{"num_hidden_layers": 10, "intermediate_size": 1728, "vocab_size": 8192, "norm": "rmsnorm", "positions": "rope", "attn_scale": 0.0884, "batch_tokens": 262144, "max_seq_len": 1024, "dataset": "wikipedia_en"}
Each number is 500 + 25 x the weight over the matrix's rms, rounded and kept within 0 to 999. Layers, rows and columns count from 0. Numbers have three digits each.

# v: layer 4 attention value, 640x640, rms 0.0502, rows 591-639, columns 448-511
# o: layer 4 attention output (transposed), 640x640, rms 0.0451, rows 591-639, columns 448-511
# gate: layer 4 MLP gate, 1728x640, rms 0.0581, rows 0-33, columns 448-511
# up: layer 4 MLP up, 1728x640, rms 0.0597, rows 0-33, columns 448-511
# down: layer 4 MLP down (transposed), 1728x640, rms 0.0818, rows 0-33, columns 448-511
v591:511525484520472480509454468560536497510477507509487528542495482553537495548489523521544482525470428419487516469506495491517519472542454534440491482497495515534471435485549540462553497490500502
o591:514471512470449527483502513484479478487522493497526495490502504441491449517502484475446489492519554547517474527535474501514490523501487484487491495546492492471496546504435465511455526507458490
v592:483527538530463502478523486494513504501521480466436515496546517517524523477472485577499475495507470473456451521511472494505444512489530505458503540517452489485464528557448518502507527481500508
o592:480513505481527534506474499483471487455482484535517448512523510508468490468475535468471475501484513511508540471497487485554562524497500459522472519481493507481532477490486514510469489487515502
v593:540518498512517489469522525496465497504479507470465495512489480548489482484526481484508501530513515436510487500501494476545517477512527509440467455500504495488486556535478514519486508458523502
o593:469508488502547500487463521481527537492508485478457496544506497483530525482519483515477521480513481553470496498498471514503446513507513496460547531509549491495532486498476449504530496495470492
v594:551526537506452496463522553568525485487490478523504506523547527497480486499509492535481513490499528441475508525535491521490518527516477488482471512507496487534507524578503541505518471518526500
o594:547476503516517505522457470477478510491506477493502471534473492506489537495491487528504494481500466543505513451491501546487501484509514448538569538471502491526475501431537452491507502520544498
v595:542487513546510496463453533505551469511505516536536483562520480532468512498467512492494499522472493492503509506512542514491514485494496460517473500485553512495518531507518497473536507489499493
o595:438490509493494493520482560497474498544459478512514560484476482520519506504510507511523496528506469483466498471502465503473506533493491490442487525495490463513474479480501527483504477548536472
v596:514510531471489487500485460541487504499478507508494540471537534544520491513524502522505483539510490497505531504458473507531507510474499494478527507506514461497501504483549511510501527513533529
o596:551488471494551463501517560451476535539498506462489476560532515488503488485501510505507553525487561538495530487496525533475432498542484480500491439513495523498507498554513513505489479527491525
v597:535541489498568503514499500501486518514537473486495546488499512521465474495495469522490457479528485510512524498513499515518481541508487519491507479466562506512521513507499545520518508520490496
o597:487452477462462490484517479523480457485480505497528505514488493515501528481509521503531493502526542505537503520525484496478535490505508504455510497502476539478464498535511450522509516514519513
v598:477548498486506495471516526498506453442476525468547485533500530484470525496481533486455462517509497474561523479492511470471524475477496519490479525465493476469477506487527516498535465462535505
o598:529508473477529515566515476506499536488455481519453524478506488527507488460515474458490501509489512534516487522530500507493521499473465454527510459489491509523536491527484494539479494542465506
v599:515505498504463479467479494487481432503494517478502492481489519507468513516480484512480470498516518500463451488525516450503539504449518482511555505509486493516475528528489505505470471515477504
o599:558452529477516536482507444517504525473483463531511528518511506516496458497473589456493548542488485463504545576483516536513484517563510508481434505526502488489522460520477490507481513542490540
v600:481560520502506501531442508469500533509515514516483469499471505506480497534534503447499529448535469475525512485516491468548490473498515488477502496485524479515542509525535460535538487502545510
o600:509491516501543505447523481522532497488480483506548480476538494485551495457460538543488525500477532510492503539503498481482504511483504486485493476505495476503519485463509521459477510496459504
v601:457537521486495538471511465509503496495470492493542507506521487526499555452504543508532528505511526532525509496542502469455488486473541496473491484500482467474509494500493497542479468524521528
o601:507515520461532512529513463530494483465533502480512467502531487473485485527491521480511508490477437486463515498484510521488493537524478493498531473495527505527491492497527521491479529490470482
v602:508442514471536464473511568501488513501486507468489493495553515473460510536478529523521518526502497524535512517495464502462495519507474471490526486491512477488509539470501507483494526520516510
o602:497488498540522517486453486503525517544516499495492503541497500503537463473516473468468468470516493457474515466519516481499468485480490514472476516471486497504476499533525491487502483496474506
v603:466524485468514425509468456465507531548513499449518531564536494503493538459501446527490501479496476511435497464526473475512446516508551468455466519492497504553506518493557483536514456493456450
o603:482460515503519530529522510525535497448500522528467517467508479510522437527532577493530439515494510472516452534482547493485525508504480511501494502548513474491461478470479540570504534528518517
v604:498446459492454488485547552572518501531526454530533485504513506487520474545537538503495535527533449488472483481498476519496458499515494514498506560530555527520414508469504457542545503508542557
o604:484513491482537508509512486494504447444486485478455475516527518536475485464465508526516507459488490496514480511465545429506528546508482504499529492520461459480514536465486532430497484459444494
v605:544507499462462483505504538510518490520501508499478515475475498530470492480532499463480531532547521521482506520494483517513548496495507493494539479472479482511462506530509517470493527495475536
o605:471501505528479475506466464482494535457466464513486528471513523514570512481502494522495523487542510504496523538523548489491508496526491545539472481500489503476531489470496503519462484494493505
v606:475477506474492485470501486525483424513485522515528515461484483488480495504481476466488527522499486539491470524468454511525510514499467487477450529509482474479496471504478498499489519457494498
o606:535519493489442481469530528494505538450514535559506508536484499540480487474488541567522478471506545486469496491491501412498543495522490492521478463473505493465487520492506492489444488502462477
v607:523539536500550490494502495523523534516498488560459505529516447527483517498498548519544488448534525520506550513513484517533468526461493533499487506519523502509474497489481536474504525507479531
o607:507502513454532495487473498472513481499529501492498489519512534460533460537480504507501499529474513486500502517481515491501560479487526499500536496484495510498453552494529500477471490536532488
v608:504454538457468511506504573532494487506469518496460527524463524500514468496495475497511486482455459554491497464508488454467477501484497495463496494486479505487458467509507524471508532492507464
o608:490540532508493510530534474510518485513539477530521462506505519545493529473479549488499498502523517467488537549501514480507506466506518504507479527518466458474524516480483520485501547472500521
v609:477504493532517445532502498506495483504511530505504501480486485482482517469516510482536513502524540491460520504493484490482497496481523468506487517502482493507520490459453505522516465479508455
o609:520501490509551507491502493503481499481493488503503497484499514491482482489503455466510463482458485504513496513481515501543511501483489435492474515497500516480516529546511488470496520535521511
v610:534563474544480468472503515532508536476503503484487490490474523503457463536492475508491506480483499484514454538517495488479474535538479492482497493487483499538530469506516537498533520544537490
o610:484451495446547526571448511477525493509439520484520505553535492465576534523525532508504528489445489515540532504461519554509561446483537511519516499519473515492486501516515521522559479547512522
v611:522462516488504442523493525529489499480526522531514504495492487494546579463518534460501554502525500496481522518525524491440508521482488509527526474493481508528491477487521476560495518555493473
o611:496506565444532527455524446462523534536515504433532504526528507511489499503520479572520495494507485494540474486456460536484494515494483539467485523467524483513485525499475522438530496482512507
v612:507544518482526489465506498479521493453489487471537538490490495497513493527547490484497454537479520518473482472509478516550474480442483472430507514550527505502496526529496508509504536533513498
o612:529517544485525475514517512507472477505477560548508495501503517469458502480436497552515519488524530452515566490547546530506515514536462517517505486476446477522526483482490493488508500514434497
v613:460502455540456513510473475497464495546506493513488554530520508504509511483460520496474468499398540531498470499479481519519570463518472523529479468474483508473468499508456479522515499472458526
o613:499509487477523518459500518519474499472520491497477498489435500471518509537519511518496513482565502533489466506530519483521476507475512505437493525516516455502502508486447520534453470498502484
v614:460523507514493500541504499489523512500519522472552532516522521512433479521492537480576486542489534474503528494526444457486530468504503511508536512511458499496469513508479527555490491527520459
o614:516476491505517497476497517479496462539511512553498522464500468515514537477482487545477521497522457493499508514525525501539477491470526506496546491487526484534464505543497506480503519515507494
v615:508519467499513456519480499410520506513549509508529541523455526499517508489490498462517483510486451476480516500531522489514467531480464506524512471488552515480465470503478485492552548531506509
o615:562482515484532526470508559507481499502492498512491480518525472499529516485522495531445488495509497495483519565496498557472511483516510491456520515527484517509473517510513514508481520479506465
v616:453509487488512504483537479473521498499517508516505498503524475515516508474464429499484531490540523515478508487477478515533459448477487491473488470519552497451503533523480512484478471507493532
o616:605500503504487472548478509495490523546506456534461524543452491466488463524545532521522483523461481503509467519526462468509488504516512528507472506520464508520462505479503507522518456521452522
v617:537513505470507471498462505480558465524496516520531474494532517497524494504512505553536486501538495513536515498471459537525478513543483477545479533503524506536475513527529480532488509482508517
o617:487459505542534484528497517548481511530476538491505537486510517488449539479479501532480517501527501486477503460498483519489524506530493488463520506532460469467560491463490534488535491521520489
v618:488524508501476521518499518537490493501521532476552495477495512510489525529483483512489456494523498484507496504506525503457556509452480490540486522462491476490451490451489463478519495508506487
o618:517499494473511498526473479437507510462430492500494523455474524479466495446536496448491481515488453521491516560487487510534481471489484487462496504494498512490519515482477548470451516490515513
v619:529464535444498468519483528492504479574498476532488543490530546456505459486503487543457500486528523444518498497547504491504513485527489525485514535476466482477486454532505490530512479517567518
o619:503498525527512500532441462532479485471494523561493465526522468513530498537477514484582503489483478481500500537467482468491497471560466489483512482523484498526511517464461514462488494534444496
v620:519531488471510500488523490495489524505492506503500548476530506480474532496527466502492477481516481458523445528489491507507463486473521509494492538496534506515525457454483490524510517524499498
o620:445472509488516498490510495491519472530494485513503475448454495526465490526500517518469501512475524488488550529577497516488509502503501468495454459503505518453494520528509454482521496505518503
v621:535477486478495472502470494516480503538523506503498496518458524484527453477517471420526450485530492532513500493459444527464506509477496526544478527458482500514507476519496523473498525515514509
o621:479494526507494488503497526488512492477454471478495536546526461506479515534516541574489500508491492468516510440491544502559499507509534481464519453531510513529534514492497477452520531499505481
v622:492455504529475471496518528517492499494515472489530527497527477515512503468514517525472500522498526509471505531522520482514517434485543560492516540473498520516532466545476544530472479475506539
o622:528543510519464500523492476510576485455507495535511478481508447546502499528524465501511508448481533442509436492503460485448466552505526455486497470536505502519484504435478496465566494488511484
v623:490526467527554469498500483457454483458573553481527523528503457472514467499487521497492504483532473501532490503514539508547488491473496516502499552554512521519499517473515457506541512524520530
o623:508465496478472508518516522536524522528459539521464490492568492475497492497495457518549493491465514478513514521500491500459521486494496516534490465506481505454464498512485517489523464497472502
v624:505479494531474519497481504544472485486495456526544505492526493493483496526478497484501480479469470525539480465535545486511526491467555506510538499480514474475530512454511515457525539522477500
o624:556521461456499559478550543476513505520482518472451486488510491513509506539524534490505492493526550549474492496483467458467507489506451527520468508531475477506464500550530454517510498505447447
v625:515458497469484473529508486521518508530522541508479491510481453488494474561508478480475506522514497510493504534507464470437480489519491492472495453495474501478517528455473507515501539527508512
o625:493542531526465473481509494451513496491504486491490482523515492492488526466523480530474493553502493510469485521503557507481569534516503488509479533466500478514512527532482490536444513515481449
v626:481461474490508472485521505491464468495522480498546474524521474478471505485495483512516511476503553520508508515509542495533521478466507492489499452518506533496515532500512516479521499459500489
o626:501506523507499481499497476506519489506495503504519491488534524525485519480522486451527499532477527487462525524463453478493512506525513542488479511435493479491506503538537515547499539524511527
v627:485515538499486504504492435480521524462553513524528502495506468472533541516481521512481503482478467522507525474550538473477486511489523540480530463482477439497503482480499508530517548516492496
o627:521509442492470512490487494484527488535454491460492489541483501498507510445512475463516517456479507508426488500508483520517483521490498500508462510490467524453489513518499486519485456497545496
v628:505476501513498500514495513536476495497495529457509515535466507536501554500444492542495520491455480469578467509504539514519486483483498509559480509484498487468515489540551526510495463534480490
o628:505507480507462540482464489467465506538531449518518504478503492469482432488527492487574492516490529549516473457463472485503504532501458534500525560503519515478465479472511500476565492440485534
v629:493452488452556534524492521463504512480472527515498516526487505514516458468493500526545489477518513541496470512478515507465485505491520423476494526541544501501473488549525455478454487518496513
o629:508542519517485472484538455522538447533516496482504531501485496474510532509479530484477480475470525490487502497489509493497503482514455536519507490485493487502502485501462520515551529477511498
v630:490470488520480473502475489512477480518501466500508540478503531496489544470567464508502462487486486491487498484492474523518498488519484546503491506498473506524493514491502532472468472541517540
o630:539547504484494489518504519507506514476489497437429489503445493466534506491454504503437520504490492552508477495487522489506439543535517485446517555480525485465511471477528504512536510480487486
v631:537491513503438458494497473520479503509471519521508458473451469489481514468488465526499513519479546472488483488489481432526534498478497464495447498462490506506499508503525472491436507470493495
o631:509500504502484508530485521491508460452486526497551529507522477545486480507532557501473470520478480512479495492530508538501452458492503517505463534461487520503499498527483494513506499494493471
v632:483483505492519493445509517485494516498459500470483489488484518496496526475496508489495484513478442503486484496496492507485509472464522487486491469464476490496490465493529520496494506481485500
o632:507525498501470453543529488464479489515528498535530496493474509507497501506488458525481482548528530489552524520524558475509519526517481514488507515471516516522490511506486535510539524498504514
v633:555496507483477518499492472490492500496491505518454463503490472488531511474508457478435519453548479545483517475482452472493498493528461476512541536548510511508562477523508496502519492487490530
o633:464498526504510517499489546549472504514462487479516457490478485497520487492513529509532492537466517469487503493537474510482453509480522505546504502509498537486522481487483495454500494517494517
v634:481530553487469477502515502515490477507502486496497569507525537524498467523452481475538469488493468527530517547511528491494523458519519452515506499495494470477474481512506509474517543538454517
o634:524499473485509518475511530495542515513527492484485481533501474564524490469529516499487536486486513468497556531520514483478507494516518562493471478516474491512524516498514500518482454510544500
v635:474501484491479459498529509512491497499516491486524474474513485490495487507507505503461528540466497460486485494510512493522501492500533504516474479497493521492437498511462504492514423506464477
o635:459481503517501504503482494502493511552523491505493508512502534508506511481491500475515490482535479525510500538545514524478510497465491509500470512456533486488511512475556479509519490509500493
v636:494453506506481491536503546485487479531456423532480443502461539465492493542452513477498490538502483523504489542516472491499524490548506508530525495505517522502531519466491454487517487445549528
o636:527509529541513524546500452491536525500529514495518545509484473506531519485500511500494516491494524500520525472480541544536459471498512499474474499469461517505496479486511518476493504546493494
v637:491515456555470462519457469456524494499482541493459502520533507469505497510516513496538501546480494512464492470502513523546495446510518497475489499537544501470524496519554514520562493501488473
o637:469499490488511504495530545534477531518503480499521499531476463521532531494485494494492478487458496517517530475497451504491524535496480500448503486488478475488575490513483493506489461533536537
v638:515456514535519509470471516500513515531504478489495503515476513452499510469541551540488496461494516479518495489544495497492521490515467459488526499525511507523492511509527517541546463499505465
o638:497521494467484483464500497551466528549487485556505477487482485496480469510508482459510464514495492522473538484527493478501480439466502490533481456492497466504520486468464495508500466529480521
v639:499522493443481519534473507498476511465511532472490565420545514497534520542507495545500513512489547506471455502470520449480520475513482468492543530499514504529518527486489511451494477512519473
o639:508454456535463451462479570492522489529468512528462457538503497509485448511457491469489548495521471520520559509558500493499473510487525538526510509475521489511499499513519495473496513485481518
gate0:494495489484511500476482497481519539541454504541488519486499444478492519467502527523517530517472506520481488512506506497488498486494451504505477485496553518462478536507458478478510504506512496
up0:499513547512494497534488507514494518547502508475467473478511463474475510555519460550516485526540482493486489483495549513507501526502461484513513503441498524443478543531441503528512469483487472
down0:468527512497496511511528520546501477507519502507529480513480527448500473484505505490479479532446481532487498512469474490477507527528494501525518521496493484474545464466498516461489490533520503
gate1:483538476528459494488528490523460522488526479471558513511515493523512467528506512487487481543488554547470527500464510480502520490460481511470518526486441472529492480513542557526525485509475507
up1:505513534516538504518471459484510546505516498490498485524460463449508487529472476492526487526495516523493512481511500492487472495557530535518501494486487546493508527483513470484486537501520461
down1:518460471489480545507518483502538496606490497528539514462497485499479519473537493507494542471485477510509470538493494537519521475505482521511488551477500507497481489514511498526493421550504483
gate2:520535526540471460513487449484502556490509454485530516500500485518478490464561476541499557490481470486492474502474525512474509461500463549462501504466464486511481547507517487510498517484483504
up2:462467455502502488503524559479522500494448552525490523530516501537486501558500506474501488508493513490491528531511405525497473513505502459475496499536497514548538485529517511519493498518518486
down2:503524498533490501563487553507489532485525534495515472455523493454468492505481532509474502517481492528456505459542496500510495507511485521493472483512485524479445507497499521523492475487421552
gate3:491512495514511534533485522485492549485509473492495501505503519517490532549524521492493484471496518491481502455481504525514470514502510482476499543499487463490479534509479485508500525564498507
up3:465517495491520505485511497480529522536493500514494453495460494500481505499500477483520490507403537487519501497464428565492510501461532492499507455531490468459511495500477494518481497489492503
down3:507503506481515532533496506511461472519500516491488470516515509482517518497491514512508468470514505442517477492527495488518476509469491525540465505512493482501485480488506493498472531503505443
gate4:522508532506507522507503497474488543500506489498473507505488507485503505512485492466503542529521521520535506536541507540500504512493475490544521485510519501502504496539469521500488534500503465
up4:452515501515510466542512472519497454490509514488481535531456494514499544488513463461462490522474498481442461452494510497494540509479507497491480481511513478433482460506553514527533517535495506
down4:516499491531516500533485507486474534479471458489550485511517505479495499522494518512521528453517505464533566504492474494469479515524508495539501542505491484467523489504462507489495475487492460
gate5:524496469503482536479535526458502542510511472487508545491500508532512482487480504519445516513541501534469524527495478516485523509445504489457502449501482516487471528540512448469511470517484502
up5:504440489542527513518466493533514524531513473475484456510510499492493510508451517496501440481488564490527512509471438494535482468469481486533518505486493539524511481462504486514516495533495455
down5:498534511501473474543478496484497480505492489542534490518493518493512490478493492462512525505504493527501463557514508496470501496542479493463523478523534542467506476504535513539455483493517477
gate6:494482489511526479539483442477507491516491494475475499476499450502486509477496495503491499498490523478537493525490526528455503479559454499520532466490484494503475513483513482530491517515504484
up6:514485467501504472468501507567489514523489522475495486529476487499524484518503491499493478505534500540473505455572473518482501516509502481508487513512430516492530493479486530483464560508468503
down6:518517473528491492500497493478515481526468535518517498501518505493501521481511543480499471461499522510553496457459514495469506501500517520492485498524544465507480513485520508475504484515515490
gate7:510458485477488519479514451514519521495475461492525484464485499551492485483467512500531507501531484479544529512506511527506518480532477499487532474456495478541491527503499494491513493498509481
up7:525506526500528517531448515493522480478496472485489512488525470471459505469520504522530486496494491512522492495456493450523492499532451521507501503513493500468516497439524474526512493503494508
down7:499503516494475473496515500506495511493491521505497476527497510523472536516506499561530566496554468480533509471528526491462517499497538475521496495461484505542550489495495501504543458508476564
gate8:531512513519532538476494484455455513449518518516495516499523502487478444505498482520517520525483505509507468555438494508487516499491472515494479503541497484552512486483525476512506525504500521
up8:508498468486430499478487490536511539454508456496494520491496505527542497454523504557508456509466548548481503509534558513496491491461474468495497495520520533499498472526543511488504551538518477
down8:454500486488472504513511496514503521518499485465503545441519502510473478463492487478527551509548500469503488511500500464500516522496502501492506459511520496466517519503484475509489512471465524
gate9:509503502516486457514492444498505564498525491464509490539506504490526549504521543487469514520527488464525484531486486518530530493482530466519514480505505531489516553495540488501474493468469509
up9:494529515472433528503517468490497485488503554460541477514487502521492476495520452487475515477483539518485517492531485501470466547523527510538489442497481530492522510462470471533532569490491504
down9:531469456497485477578484516469485515482420548509457504513530519486457515475502545480511502506521473504569493480547536507511531534518523507506533487496496482534506474496516482493508487490516460
gate10:510467458489460506435481518497474523514514503531503515533480516497500536495481494490501450509515501517499481518469520503490530462483509519512490478526484467533506521515435525477509471489560493
up10:468515506487504465526559519474506501534488500507533530497505554508493494516542493520503528553525493498545454486483467532482527531533530502448504523468526471528512524478563519535511515485502518
down10:521517477518481496471532477519496491534538513535494541503547440501490536477525515462484487529481497523487532539488527460536505494504495568543479491572541483483457489449485453481522477502517495
gate11:528485502483491503504515486548495521509495497481503542524510493468472535459502486511476475525537546505505510484531503433485511485485491531539506503464490519474451549519522502499487536501509480
up11:486538476522510482485419534487541498490557517520540505516494516534512517542477501482546445526525494491515460522515463469536500438505494523498505498522473500499524464500488483485531489509483476
down11:498508472561492488483494486489495473521510526457537514533489467537501517496510507480511586507495524497493533515493560481499500532469476488475497505522486481536522509473478529453474523451468496
gate12:492507483509510493524485497452520519492502501489517456516529488508518494482485514490550487497529495494437486495525509531513529458533476464506517501504507482517557499478505499506479518510486456
up12:479507520480475493497529535485476501511497461488538550450493477468520505521473488493552520498527498507481456479529491513504504548513474459527516543470494496525482495507510459459501514490531501
down12:503506469501524521472495436486503505442479495525520498508502484502522527492506528512501455506528524511476518552513468518488480480513493532436512524466518494470488505491518484552502467544500479
gate13:518474455523455476506494467477497461444547496517504456541529513522468506529473536506452468533513468511505493515496489499456510478501492552509490497530501503497471525500517509530515417481554500
up13:513511476524504520486477479494434473489524513517474507482482526542491489472483508514485479489492484502497507539544483501491490473472459528495510515470534460517457523523493515495494484475475530
down13:512477469504489493477499512506490517506469571468523493541451483514493466556495469484522509483512498500506477500508470515492480534514482516489522495513498487532523506515474541472537479488507502
gate14:578512508481554503468429514507558550486516473515539557493473489504477475487462559498517491522523492466467532440491542484529489492461500490479507503556520486493533483464509536508492495531498472
up14:547456525507499494525527476519493472480487478521506541453536475522509520496468516468540516515547551467464465485541476434534474492509509501533479474551542558478472483484480486528501504468542521
down14:503489530501491550498523544489499488412501511512513517478507541523477485470520503486536504493518492500475509487498477494517470495500449515488572443503522458463515462508494493555490460492515509
gate15:493531490507457486505494493484530536479494534501508500481494520501522496452507465462521495452504505543480476471515504515496517491522491490458472528515487471487497489480541502486546477463526496
up15:486469499483493498523507505494484504460514490489487511489557496528480494476509477531497523551503556498484489491504470516527520495470494502511519513507471520504536514467517532480478510534465516
down15:506499497517477468495532500504496495552518490500482524492484539505503513460437520486548460494477454513519495513497514504475496518503522506469472519535505483474502493515514468511522494523506494
gate16:450520466469513468482519469440515527491482463490537552461484522488532485474502497466529502543494524494524511514471448472474505470480503501437494520516491491494592476528530471515496487504479518
up16:541517469510471502481500552490426501457501523508506507479460489531452512498487502496499512509530523463540501461474495535489487463526494493494506524477487467485463509504510493467465482501515521
down16:473540474487522483516499518479515486521487470529473510509500492498494499478515506540460481483487495538510502518466530487500505507487486509504468455517525540490521499501503556488467492499556469
gate17:493510507483494578533535479491482469518501447512508455481514528501478537569517535507453540530489480507462559540497542477468483464522530449480504484495515513467479495529507528447510486476534538
up17:516495497516553474514511475492528500495473461472533479472561529458466493510490514476467491523513528490548540510512488468488502475494537541510507489498486543491489463489550522494518500548525520
down17:486565541498475480505507522544470466477534522513495517524516479485486479536437508531494487555502512495486495491522512522508528527536549459509487531488507501471494472504522527515471475454501472
gate18:530490524523528512492508506508513555488505529506517448446502469552503511516509513522526487500527510480519502497510474471506476539454470524530492510464473462500507483443500527515505469516467484
up18:533506492467505563474466491511481475508498517460496542477522486495515482492536489562476500473512476508490512510499457472505517512461517489498498505487509478475484527509491491525505496501508505
down18:496520466515500518503552482521512477491547520499519489527470500509518496524466497490466490491461535462520496516481509511477530505521508511504541457489530533488466464525547526534541499519526515
gate19:493526528504501530548517551543525504498481489483532486478555518472492462491485483499490491494475459516479538484487484514476478504504450457457460506444473473480524493505505516526520496496515504
up19:481495492496500485533534504484487484518511495482504539534512487496499501483547476504514517506501508472486446479451469466495526531489513493461514500525514507481516482466481466541508492489508503
down19:519504528470508460534500478484524494516502498471484470478540507482483476501524482490519514550502549493485534479484545506527515506537508469519502535487506515511527481444508504513535494480519490
gate20:493553520463509484474503488529529466482522488500519501509522524502527525515481522521502530494480510480488476471502507497484495512489522495539527477499499510527535532510501515509486491513490501
up20:456548539500498485515509515474521490534548534513536441560489521476515510529487523523473506483527497460528491511503489448505498532509528479488532463507522523530526486548511507474490475517503481
down20:517482494433497478512527475528517485538473521564473470521494478490490481514512512484564501481475504450566475511477469521535487536478513485482489520458497510530502471529489524481520485504540467
gate21:504446531502510523489450518456509518440509495521520486462499519519479496454507524465502529507492473458537472504505491479478455498493511476544498503463491458498512482505492514529472506498503490
up21:499521521525491493495452465491504485496475522527518545472508506539539478483517520468514499534524490472540472468480517501503512516490533506518502451523475480516499478502530490520497485524501519
down21:488457506464486487505515535495474503521512425563521533506441501494496495532514503485508491517519552522487505530518462542540490505518474484547467495494521498519501475521493488503486504469483546
gate22:516517479500459512504473523497486554544524462504496521504555490471496555521504492510487517493511482507493523486494466535491504471498544496505493516473520456467514486521498481497493493472469490
up22:465484546493459472485477483528486520483493481457484481534475498526489445484491501549506469433493478469527534511493512513465496520505468513496487464521457504511478511489528489498501463581435522
down22:495507492450505504504500511500530460490498490531504456470523488510479523498463523498512476498481541521480478477478524506514476471493491507489511550503534502490490509511497496533506540438486502
gate23:539539507548477511496502494481461460505501485525482536473503492488498553511550517515498509496520503490502496493515484510514518441484537491472516463501506511495508506490446491508463548483504505
up23:526477503517489504493523530482515473463482483551501527496541516505484472486507516528508490506522540449504510491500515478488487491501519484465512474512494479494501470484470422509511558492471511
down23:490476480520518459486479512425491485533477512502472498492459490527484435501561509426471500504482511495493542490508504487472497504514497492505504489526473508491490496492516488515471501488463507
gate24:536445499513521497529533494448522492512471516485516495534517496505493510500490510508513507505532555522505542537498529512503481532486513464526507496501520513516488493484502495513509480554495470
up24:526484470494498512520476480489512542529515513502491517521499519494509486546489488494480488473483520524507512505510457520487483483485515524516490476539575505518490466502500539501441518510490475
down24:486492519524506551517535502469478517448525489503524519501449503498524528502476489505506504553502490466516564457477491548501529514526519509527488484486466479525517504504474527530463516522506469
gate25:529504476503497502491486516524467516504506494513510508503537493466515502507500504472501518510512506505495506538517476558482458522538491497520500516499449500500488489516495498474504535504519541
up25:531546487503517482504492499529462516480483495473498501506499508477503480492488503460525526510496468509460486495532504547489482524538489482492527496523468510530479511515494486477452474546505485
down25:512443558490474530525514528502473482493497527584506491491509519481518504526453517500520514529526525485507503467463478495471513534523541497487483503501495506522500506538527476524490477496513515
gate26:552494511528515471482554498528529526456512488495515517496500465487503486509491507485481515474472518498467498480537495535480475519534485510497497430473543465521461457454480512515540508538532489
up26:489467518559504491506508494515487506543550491549502497506486497527511484533490469497528511479509496455488506523449550503506493482463491495524457509510488516519471543515521443475482497450449530
down26:529497486499472481508500542506497498463502484509525452498494488504480497519509433516470497482487431495500517565524511507475480524532495493482508493479497502450497437519497519462525485510498490
gate27:469489505472529493498509501466495525514508511477505494484516482506522531485512515526504466504504467466520514529467490537494509501489505492484546512519446489512522524553548466471511510504471504
up27:518486495500490511489511500538464516482521484505501487500504491537543484481486513527497537500513515474490460492541505472503528525507487476473466528486522504468486462528449510525522514459488520
down27:483534504501492500485535488452502491504504486527490569483502502485485500501514508472543485498502511527487494473518475470509520512483512502466461524501473506509495517519528508489480511524481489
gate28:494514479521495542494502536459552513516509490512492496471523529483481470488479500542499484482499505507519466469483512478522492498508533472498479510544465522547496534464527544498502497486481517
up28:495517462530526511466529492529469499465491504466516497479487487500487485473471500478521488472500503518473518449488540489498476477499491498458455505473477481486492505458498490502495502491469461
down28:426466531496479540507540484512477517488494500527484530511475490504458498490488496496501512522502550521505473511469503557515481512488531515507511483482498502511488514529508520519483510529517517
gate29:480480508518491499570519522511465514488536514476505477505503523510522491450467511507489482446498502510507501493486458511478501495499495524525494477449513523466520500483517425526425500515542523
up29:503468505504461493508535520498498505489518517483531451485499541517510464498469519508477496476567505485526533511490519510489546503485510470525448489510522499499479514484506481494461471518493513
down29:502476495498480507506539479498504515454502472502522504514482466481510478515476519499493505509517483543494451461507435509468481466493535519482501455472476463508479507493455501527515500483488534
gate30:479482527518498561508478458485498512489471523474547493497491453501456503529478510524486498507510517480486507520523517515505492488487502487451494479472496557465496518484455528466538479535497509
up30:507490455501460516557481519504501475501542482498487528539518514531526512498473460467492519520486523513482510484485465484494495502515507480515516510504473549485493486522501481474486535509494485
down30:487480517462475492524480514520481522483481489509479503502492498518454474479467518518499517547504528500526490519488517525495497528495533446495499504468523495484507532443490523545545494455457487
gate31:499531464517538501530458494518435501534469522484447462486494497524563473503517507503498501482486501469521510512506498575496509502530530560504484510503440511440519523511510486524570470511534498
up31:504481512534525463508515490509530464455527467485466514492496547506471502516476531529496521504491501534519469506514494454510505490511513518539523479465516472484511541483517508507473487500513483
down31:521533521479514489489477528519502445497478468485438505465477449518496482464468506526487526462490531481526476529511443517526460537545497468435525523482470514461522529513536534480512494496491487
gate32:485499497516470526525512487533499466517491498517489486535484504496483512503488469536471514502546540538472483499537529533492515499501472476517506501494504530488495488477477492507491508506524510
up32:466507505513518576541518510499493515479504491560522469486491490528527474479484515494491510501466523484517474492510531499515509491537525498550540467468552505487504487532501491513479525539453513
down32:510466509502499485476519494514476511493516551489472463498471507505485494480484486505528496482523475499494497497509490484505475536494501530482495535515440487494533487475539550486524492487472509
gate33:517514532514495435508491481482519507497483456516507551510523502507500523536509477504518526511525509499472532474522485515475493499467468478511504531512488481524510511510487496530475458535484522
up33:519481503491509459504529478494509482509519476515507470527485514518482493495472469512535460491516473544488475493501500485518531463494519511506501499496505505486485480522526496463462442537468479
down33:475454458515512512460454482492523517441490516475493456494454487491550563501496512513481484533497516469497483493489488522498487484488460473466482504498461533485508493441506460534467489533424517